Weights of a small GPT-style language model, trained from scratch on English Wikipedia.
Training: a variant of SOAP for these matrices, 2224 steps.
Each number is 128 + 24 x the weight over its row's rms, rounded and kept within 0 to 255. Layers, rows and columns count from 0. Numbers have three digits each. The size before them is the row's rms in percent of the matrix's.

# down: layer 6 MLP down (transposed), 256x64, rms 0.13, rows 204-250, columns 0-63
# up: layer 6 MLP up, 256x64, rms 0.143, rows 205-250, columns 0-63
down204 097:170089118092131084115135094146139112166137100133112133133135110143133126122120114133099151157156137104085158160097179116101182148130149107161112109146141141110138138108143111172168109113144112
up205 089:155157153124152115117158106108151156166124156113146174089121095117092125136136129144143175105112133124095146112123085143125155132129126107135153107133077143148174105080108158135153157102117124
down205 089:142086158145132089128159151115133156074100118120136168093157186108106121116085093127120142096119181110120136124106146127129115090105124136139151124168118096112139098133129126106160119110141130
up206 107:138145123112129139119120142111145092159118107165117131131115126094093122154184154083132110108121138143140134141067152119127107186125175148151132120124141125100164116113141110139164090095083127
down206 107:117092128132090131114152155117111061114132136153131094127159130132112097114148134171141126158126119149167114119082123160155107131107156139129149121119145135098148109076136087065120145116148132
up207 101:119086132126175138151067132081127163082116125130104134138145112171128203147158116145114160117117117137106121129145069151115145133139107116128108105128122111140121148143153127092131118141149125
down207 107:110165131179147141132162120131165140141169095118151113144129132149128139136123162106161143095138138173129166082157123109158102126148145162123136145134145146127128097152121119141123095198143159
up208 088:154099106114102115165097102107133157144111134064086158118170173140109171142153174115098137144137159120148154109141121120147129118113122101136163114092098102139137161149122128145129103114128116
down208 087:145084105126120105111117104110118113118095126106112141149130147151101152119134134169146146088130090126137106101127066129157151086058100132133107114134142127128179134121126147164131115105167138
up209 102:092117105146161066143112130088141084134090136099124154153144131138089109130114119112148126118123147123161145137141091119144147095121107162106143135139150118099092152161130126124179140071118143
down209 098:099125152135150142092081163156121126162093126114124120148154109132084132135115170113119134143120082158098130179148115135113082127149151104107124131078116155166095090123112113147137130108121147
up210 100:098147128101200128111130099096156118104083159141129134130146135116108165132112126151149082150112144138181112101107111152136143111120134142133141143161145158086141123167107128153115128101129172
down210 100:117127136140134147165112126100124143104101087102120151122139144140174106163112122179123166121146188119142139144080142128120102103142085110080136157143106115125117146133163105129162145090118146
up211 087:103111157105129140155114126122082110134133149086162144110154108115090142126159110165110120118151122098124089133117140122172155174168134118158101139121179108108123150110100083100164130140124125
down211 090:177149144127158116147145134113137160130112136124107119135145116151146157111124125133130126134093162146142121133100138123158122076107141149098193114137101177155143131119123153115149173143133202
up212 111:098126129132140118154143097133171138114154167117141140091141115139101117151121147183085123083105148103139151118130114145131114109146125122155069115189136140086139146088117141164124139117123155
down212 120:126105093136135137132130174114156151129086142180135122148137124148112154134149120150148123150150154144146145132134097125135113096068134063129130186102164081133150099119127115156116121110133136
up213 129:136151143116109115149118097112120114082118088080094121155106127175152132134214166143107149138128109094114138119141122135114118136146126115121129118139114123119138148115176110106151111127136188
down213 124:100145122121145110155138132161140161146084095158138137136118105158113158127161136102141164109181164100141122150155156081113138087135152130112124163125090137136149130120158150124149080166129133
up214 091:142129164154147082113131157094103111096123121138174139164138134071105132148124143092141132146168080136182147111132108143116106112089113109115116100136135121133112120114124153139089132109175138
down214 090:128157169104113124167103119139137121093084093118078140098129115138127096110130099122109143098122115111137126141067114083130152184112144107124163098124141099140132114131113113111151133114076122
up215 104:136090087118156154144124160147149155105124127161145125134123119157147163185164135153138148130118142104110126162123123133073141139135198110106140106129125100162167086104124122108146117139131139
down215 102:144163130155139152135115121116140149125117107135114171085129138114094094070090117139131128156169115125133109099090099121134091118155143145145093109165117134110079132156147122158156124135135179
up216 094:149142102115139112109113153152131128083151119152159151123112119156134113160135112173145149111117092103129131119135150154120062124173195157110086136134142145142149092140153114137147127116165131
down216 105:126092120142131146124086139133169130182164146134123114180132142158111131108138169160135125147165095155169112164118086122129115168139114135180123117128146112119143118110097156119138161142124158
up217 089:131120151088110100095131094162111154131115117100120116111085102134116072173124155117157140121154139121132161122141190144116119092104125131111137175125138140166117116083123121151087125124119145
down217 088:126127126147129127099137108093116119121119148119152167107114120103105150123102194126121109097150109138132104104155108149106120127085093105174124129088178127062113132113166139128134149121094111
up218 080:105124153143095140118140139089119113152100106154135132145146145163091157129106133153160111055145170150130132132108120124170151090119079127112125128117138144089162165104128118160124125109158150
down218 083:141122183119103127130098150090127150130133101139124106123138106136123150111123115133108084129151096165088115180100082131148153127125086087153111126080117140154154115148132104152138114171107133
up219 103:121135116128177130132121168114169082112110131132133106155168137168163132172130169172141152146116130138134090130151108159107122111156068126129096105118117137111131129117144140132090116079133141
down219 103:129125169118168105165106147186088156153110101145152158136166158073123107154133118118099111140109135127127141115195148128132116097154121106119134125110115126163144117157123126141108126118136165
up220 077:132118138115148100122140117147145148190166069097114132141109129113132100130176124157137131102117115098109148091164121132107150161129138121128109117153134159108156186111101118109157124105083142
down220 079:129107102105158132098099134141157134134105105105124135120136121163162126059123138092134100119092148113124146108122128114117043129110059113102148100126120129134132085133133122143117133125138138
up221 075:155158121131109134170111159086152185095151126091126092158126122124138102133124171132104142130154117159162138132101119146122117101128182091095152097126119139110144137102118160101098143109148111
down221 078:128119142048096130158119087126098133162108101119123114104133138130151152112119090129120120107117151091140096105080154112122154187117097158132115133111082115125121119148130138128112136163104131
up222 101:161140131156166150126098092108119137125101122122118166127134137133099148130133109139158176105111125141121124119123183130122131151106131132163125175180091172108153109130179090106116162115152126
down222 106:141135144128124173113188118152166096166137133121144138105099103147127184119122135113109134140114113126131119118131126162135108151147136142186176151142112134131141108082126136120157104154169079
up223 101:134134124125123144143116122126110126092091125153081153117115092109129118151193107097133157152134130159120139167098105147067100134118148124100099148105136170172123127111115119130157114163124162
down223 111:096133103159116100145104136117115143168172085109145117118138153131106150138157103180151170146137141127140117134125128143110179132150142122093124153188105093149140108110119136094117116144173113
up224 087:168122111106109105153109106121165136088114142126096096124161147126139104158075147137118117131120122129125133146125077179154111082126103098164116098102138140137093092134150119122108159151131164
down224 092:149136138112138097153095133128155107103137089152129164100097150157088129099093100167136150154149138138105136094111169072127123110150130152105113107136132092124133094175151160128106152125126142
up225 111:096160175112129105131103094092111158125141162108179126124077133136135127156135093139145109143109150153152124097127142149149114105125112136132136119116112105104138139127173147093088177087135164
down225 108:121139178118120101111136160122100129168129112138181139147111102145133103133123136178134127158133112157109153127141116143122122123120156111147067114119127123137124133096155111179115075063133140
up226 100:097122108106171126095095117141110140146114186087138110106102118080120124153154123139128107166113117154124159120147118144203121112158144113118134136138110142094134163140141147118119119090167116
down226 092:151139141138122128134156168114132129171108122068102129124146113138127140131102117108131174115178136147111118153117131115122174182160178126141139139163181125143094119126109088139125141122107097
up227 094:139120131128133094124126161064080134101103122115117128165145086114120162150167124158122122121129133152103090129111124102114149156121194117150153098099156127139145123141115114121151142077101140
down227 106:132136077121138101150152116122115114144160162142119152094138102142122137180117135161116060160095121115129120121143134103103107100121140149163094119166150134116107107095101157106142149099119166
up228 120:140170108137150174133121088097156096103145128089120075090118150104122138159145147152142096135118137140115157095115120125085116137125082148141174161120099102116157128125134114129113138136108168
down228 117:117132152133126139188117129065123113114120127103122131112106073172160107083103137154167168152144130127142150111119118108109133149104106136110096132146179131109120132134097135163150162109118118
up229 122:152130114153127135154129131115146126133138107150119143086144119050155122141112165146198128110130133075162111097122142137149116144145122130146173174151118119162117114153138121126150162117138104
down229 117:099112134127076122154104104151112137153116072104123116095159144094131120132130145122145131141155120114111142144137129075145167154161147134135116140136115138091098099171100065085110126119128135
up230 103:145111088153077115093116134102126148102150138100125151149157146110151112193165161113115109141135153128122143124139128136125083100112118107130109139134101167114100122147111186113138148109169152
down230 110:103115111150126165120136137079151138114098161099117116120094118087112103099154105098172134089129144127152106143185166141128139129112148152115134131143074167144102117113115124146102132160158114
up231 094:146153110115116092112125153154126166103134157097131123107140123156142146143147126105168110070141148152149154112137113153129091054105129099143103094114117132147160160102128159110146141131162112
down231 100:134134130142110110137143129126135071164123148158123157149150145156111119127081064157104140121090095133126131120106093165121150153134095134151129118095149155122091164134137136132163126119070137
up232 107:062160093135156153131118112126132140135194100119170115148135126132120141146118145136115112100128112128177115084160144162158122078106148130144141136159129129103132114161110103138118131134123082
down232 105:102150142113125116142133143140125186163157118116126125100162132156123132135142141126143125165108121091101110139144102153087140116117144127140129109124168074164132158117133125102180055123112155
up233 095:160133072135122120119101110123157173116092114137087146105107103151101099119207168159147103135150170111125123128122098120115151121090142105149120122111153128139133096128100129139122097122130128
down233 097:143140135110134101124132100124108162102145117120097079150151132120152138133130119139139101091147179093127108124129174119108141118171130125155120139100132155146138156148115089152150202142092163
up234 104:121135128172150174170158128125161091124138113139121126079118157129115150164151141156102118143125162140089140128115121138141146148151108167110121133103090131094095131118138087098160150165087115
down234 093:134144145130102104117139107120133119067143088102130093112172119128110184126102154130121150145105094125097124136128112191121147146104155127125151138120137130147097148089163115155134180107124104
up235 102:139112101147137165088139106098133147099176146124149125092145151114185134167155157123168164125135126139095080135130158154150127111146130131145106132142145167123133122120143122126171141170147163
down235 099:103107170125134137123165138098103152127171165161132141150075137113113094144136159130120127132129120123121138140164095094156161120120107105106105171101119092127108132105092124131100121102067114
up236 098:113131126119118124144123142116144111149165106126071110177116129139157088107133138145122131128086151132124131080125100115151112120159117139124135139107157100089123123183141104115164193096096106
down236 100:131156117111146147161122145185129094104123093157116176156135129099135129082114159166109162106150098135085159095154109132129114121128160119146145099136113123115076108123122111136161121127161140
up237 069:130128157133145123130149154113104116114138103152168113130135150070135128161156123115175127118128117065122148086135093118157145120148141132143101165119164152141140083135124162133149142140187108
down237 079:173107169127136141136133130125132139169143133141076111125137116082107116133168134171091084098148118112064136120150081086129141126147133126134127122127145143112094108141137166138149170123125114
up238 081:114135128130122109112120092125129097098115189119149129084126135100170133109165161118154114150128165098146150105143133139111110125077110128113094076137110132095126162087114101095104148112124115
down238 083:127132142095139162100135135086183118089188113157113103134142171141128134115157120109087119134120149142090101106110120114139116153165115163108133172106152125103131120170137129131113133094152146
up239 093:094146169137115124113127139138137138155104129166122111098090117080092111128140151121133088114081132132120125143099114178103148151160170163144145167152143133116127154121135129141180132155095155
down239 083:089116127131119124119119124131128130087130145130185133175142153127134155124140165121108159133133072155111117110135129095131140092145149139107203095095126143122145137112112187126114109098149117
up240 091:093093116122145164124138145084116159112099146122123128135157142145135144144098097172123115106145150131134109130122113124118148079097100121062142117107168119132116145070095100129117149128085145
down240 090:133148125137129115109138077145128136154155153094162139125128103100096104116142158116125110133162109110073118119153105102113144144176088128171101158122139139110138170186158141131150115133157135
up241 113:125132136122139144153155105122157120130129106145094130138176123134163148153158182134104134113151140060134155100133156153125161158098101115143179127121138117133093140112126116144187098132137148
down241 086:122113122141121143153124098137088115131107088171096134163101115141131137116098166103124123144147105120115180116098110124108097158110143099119120082105131106095072103107125123136136090101082139
up242 109:141149100104169147074118122143138107154098143086123109130130113142101150156118139151133174118106121158089198143115145171141133114131125105139119122115144127138159137118109067162121135132153103
down242 114:104117140120132118155123103146137152120088127119139130116119163149105094125153125136129130125138143143153068092119102085121147152162143138100153146105067113162139106144128163089108112175091156
up243 096:119107121092149152096102156089160157123092134113126116123121162153166124132099132091154145160106166119142121107156150118135124082073114116125125145117093164161101119156105137150118175115142128
down243 093:109128119144095084120143113128114130118154155155119101116132119120134100139134096150119142133161132134148101140144180147142149133169158109215080150143170092118131153147130116141162122106139139
up244 091:122127110125091166102123110122119170142127083138137132098116169148120084151118096163151137150114129109117138131100125124078182100066137089135144137121141122141142105076141119129139131160108125
down244 092:159096130109123171153136117104150099155091122121114152110151135094149106142092142073117122136151118123134152140169126083164144127147107181153164141141149160112126166138103127114122105103139099
up245 106:116129138151132133132121112074127134088090117129137109156125140103153131170097051097117145113093136130186176136137121114141096133094123111092165145123144109101149147120127124131137124120143161
down245 109:083142087107147138146102135081130153079111120141129106118146127089164160114124122117132118142086131103146114127168140133102120107130127119144113164149098126118128188122155135169160174152152119
up246 093:078149118131127182130147151098144153131110101130150109106112156136122138121111137123145154164086142169144154184109107158150168138142136145127177133118138168119098095157121117135090155137129124
down246 084:067138115146126130121144128111173110149158103145126088153110139136130136104147127092145120116118132187135136139099142095111106159118174094141071140132123150153100115115180124156107104146119123
up247 099:127164143140106111161137126067122132129159081122099127198136125110167136161141141129139140101149169131135113114194146114118120132077123153125143102154130143124130124112134163126123141133120166
down247 078:115122090117155121115091133132116133132078095158141156076127145150066113148124091137142132112129165170133173127113128140146103158125153148139124143105119096164136092129099099134135111175129133
up248 097:131161093102131130107157084151128132133123111152115131112081170130142103122140125128134158167115153099161121133099065156142121131133119098098107117127102114129099065124106127120135153174150154
down248 094:156160122106106144107146097108120121119175177122122095150154135127155131131154100093117129129083145139083111120127071100145131133144148134105110115143172100150126126068139090140126145099116129
up249 122:115126114114111157105123107091108153086097122152131163130108158066142150169141119128135099100102129092114101103140099136106144129083130166098177154111128131115124093155138134122160134141092130
down249 114:125156149140117156148086085111068127155144113123130128104095127112164149181095111139117142140141159115122118112135110140106145132128084123130154099161133137123113182118141185123139155137166115
up250 086:118157165116151116097162128108118128088128138081133153125183109137085141143168116082172117128157104096153138115122144135148143156081141153119131136161129160133130120140146119104133077114110108
down250 090:098126146125124116141115138105111148106151123098135072141147120156108107121125167127106119124115178131145206116120095076167103115144127176153119139142141152158094132110145124098112108132129110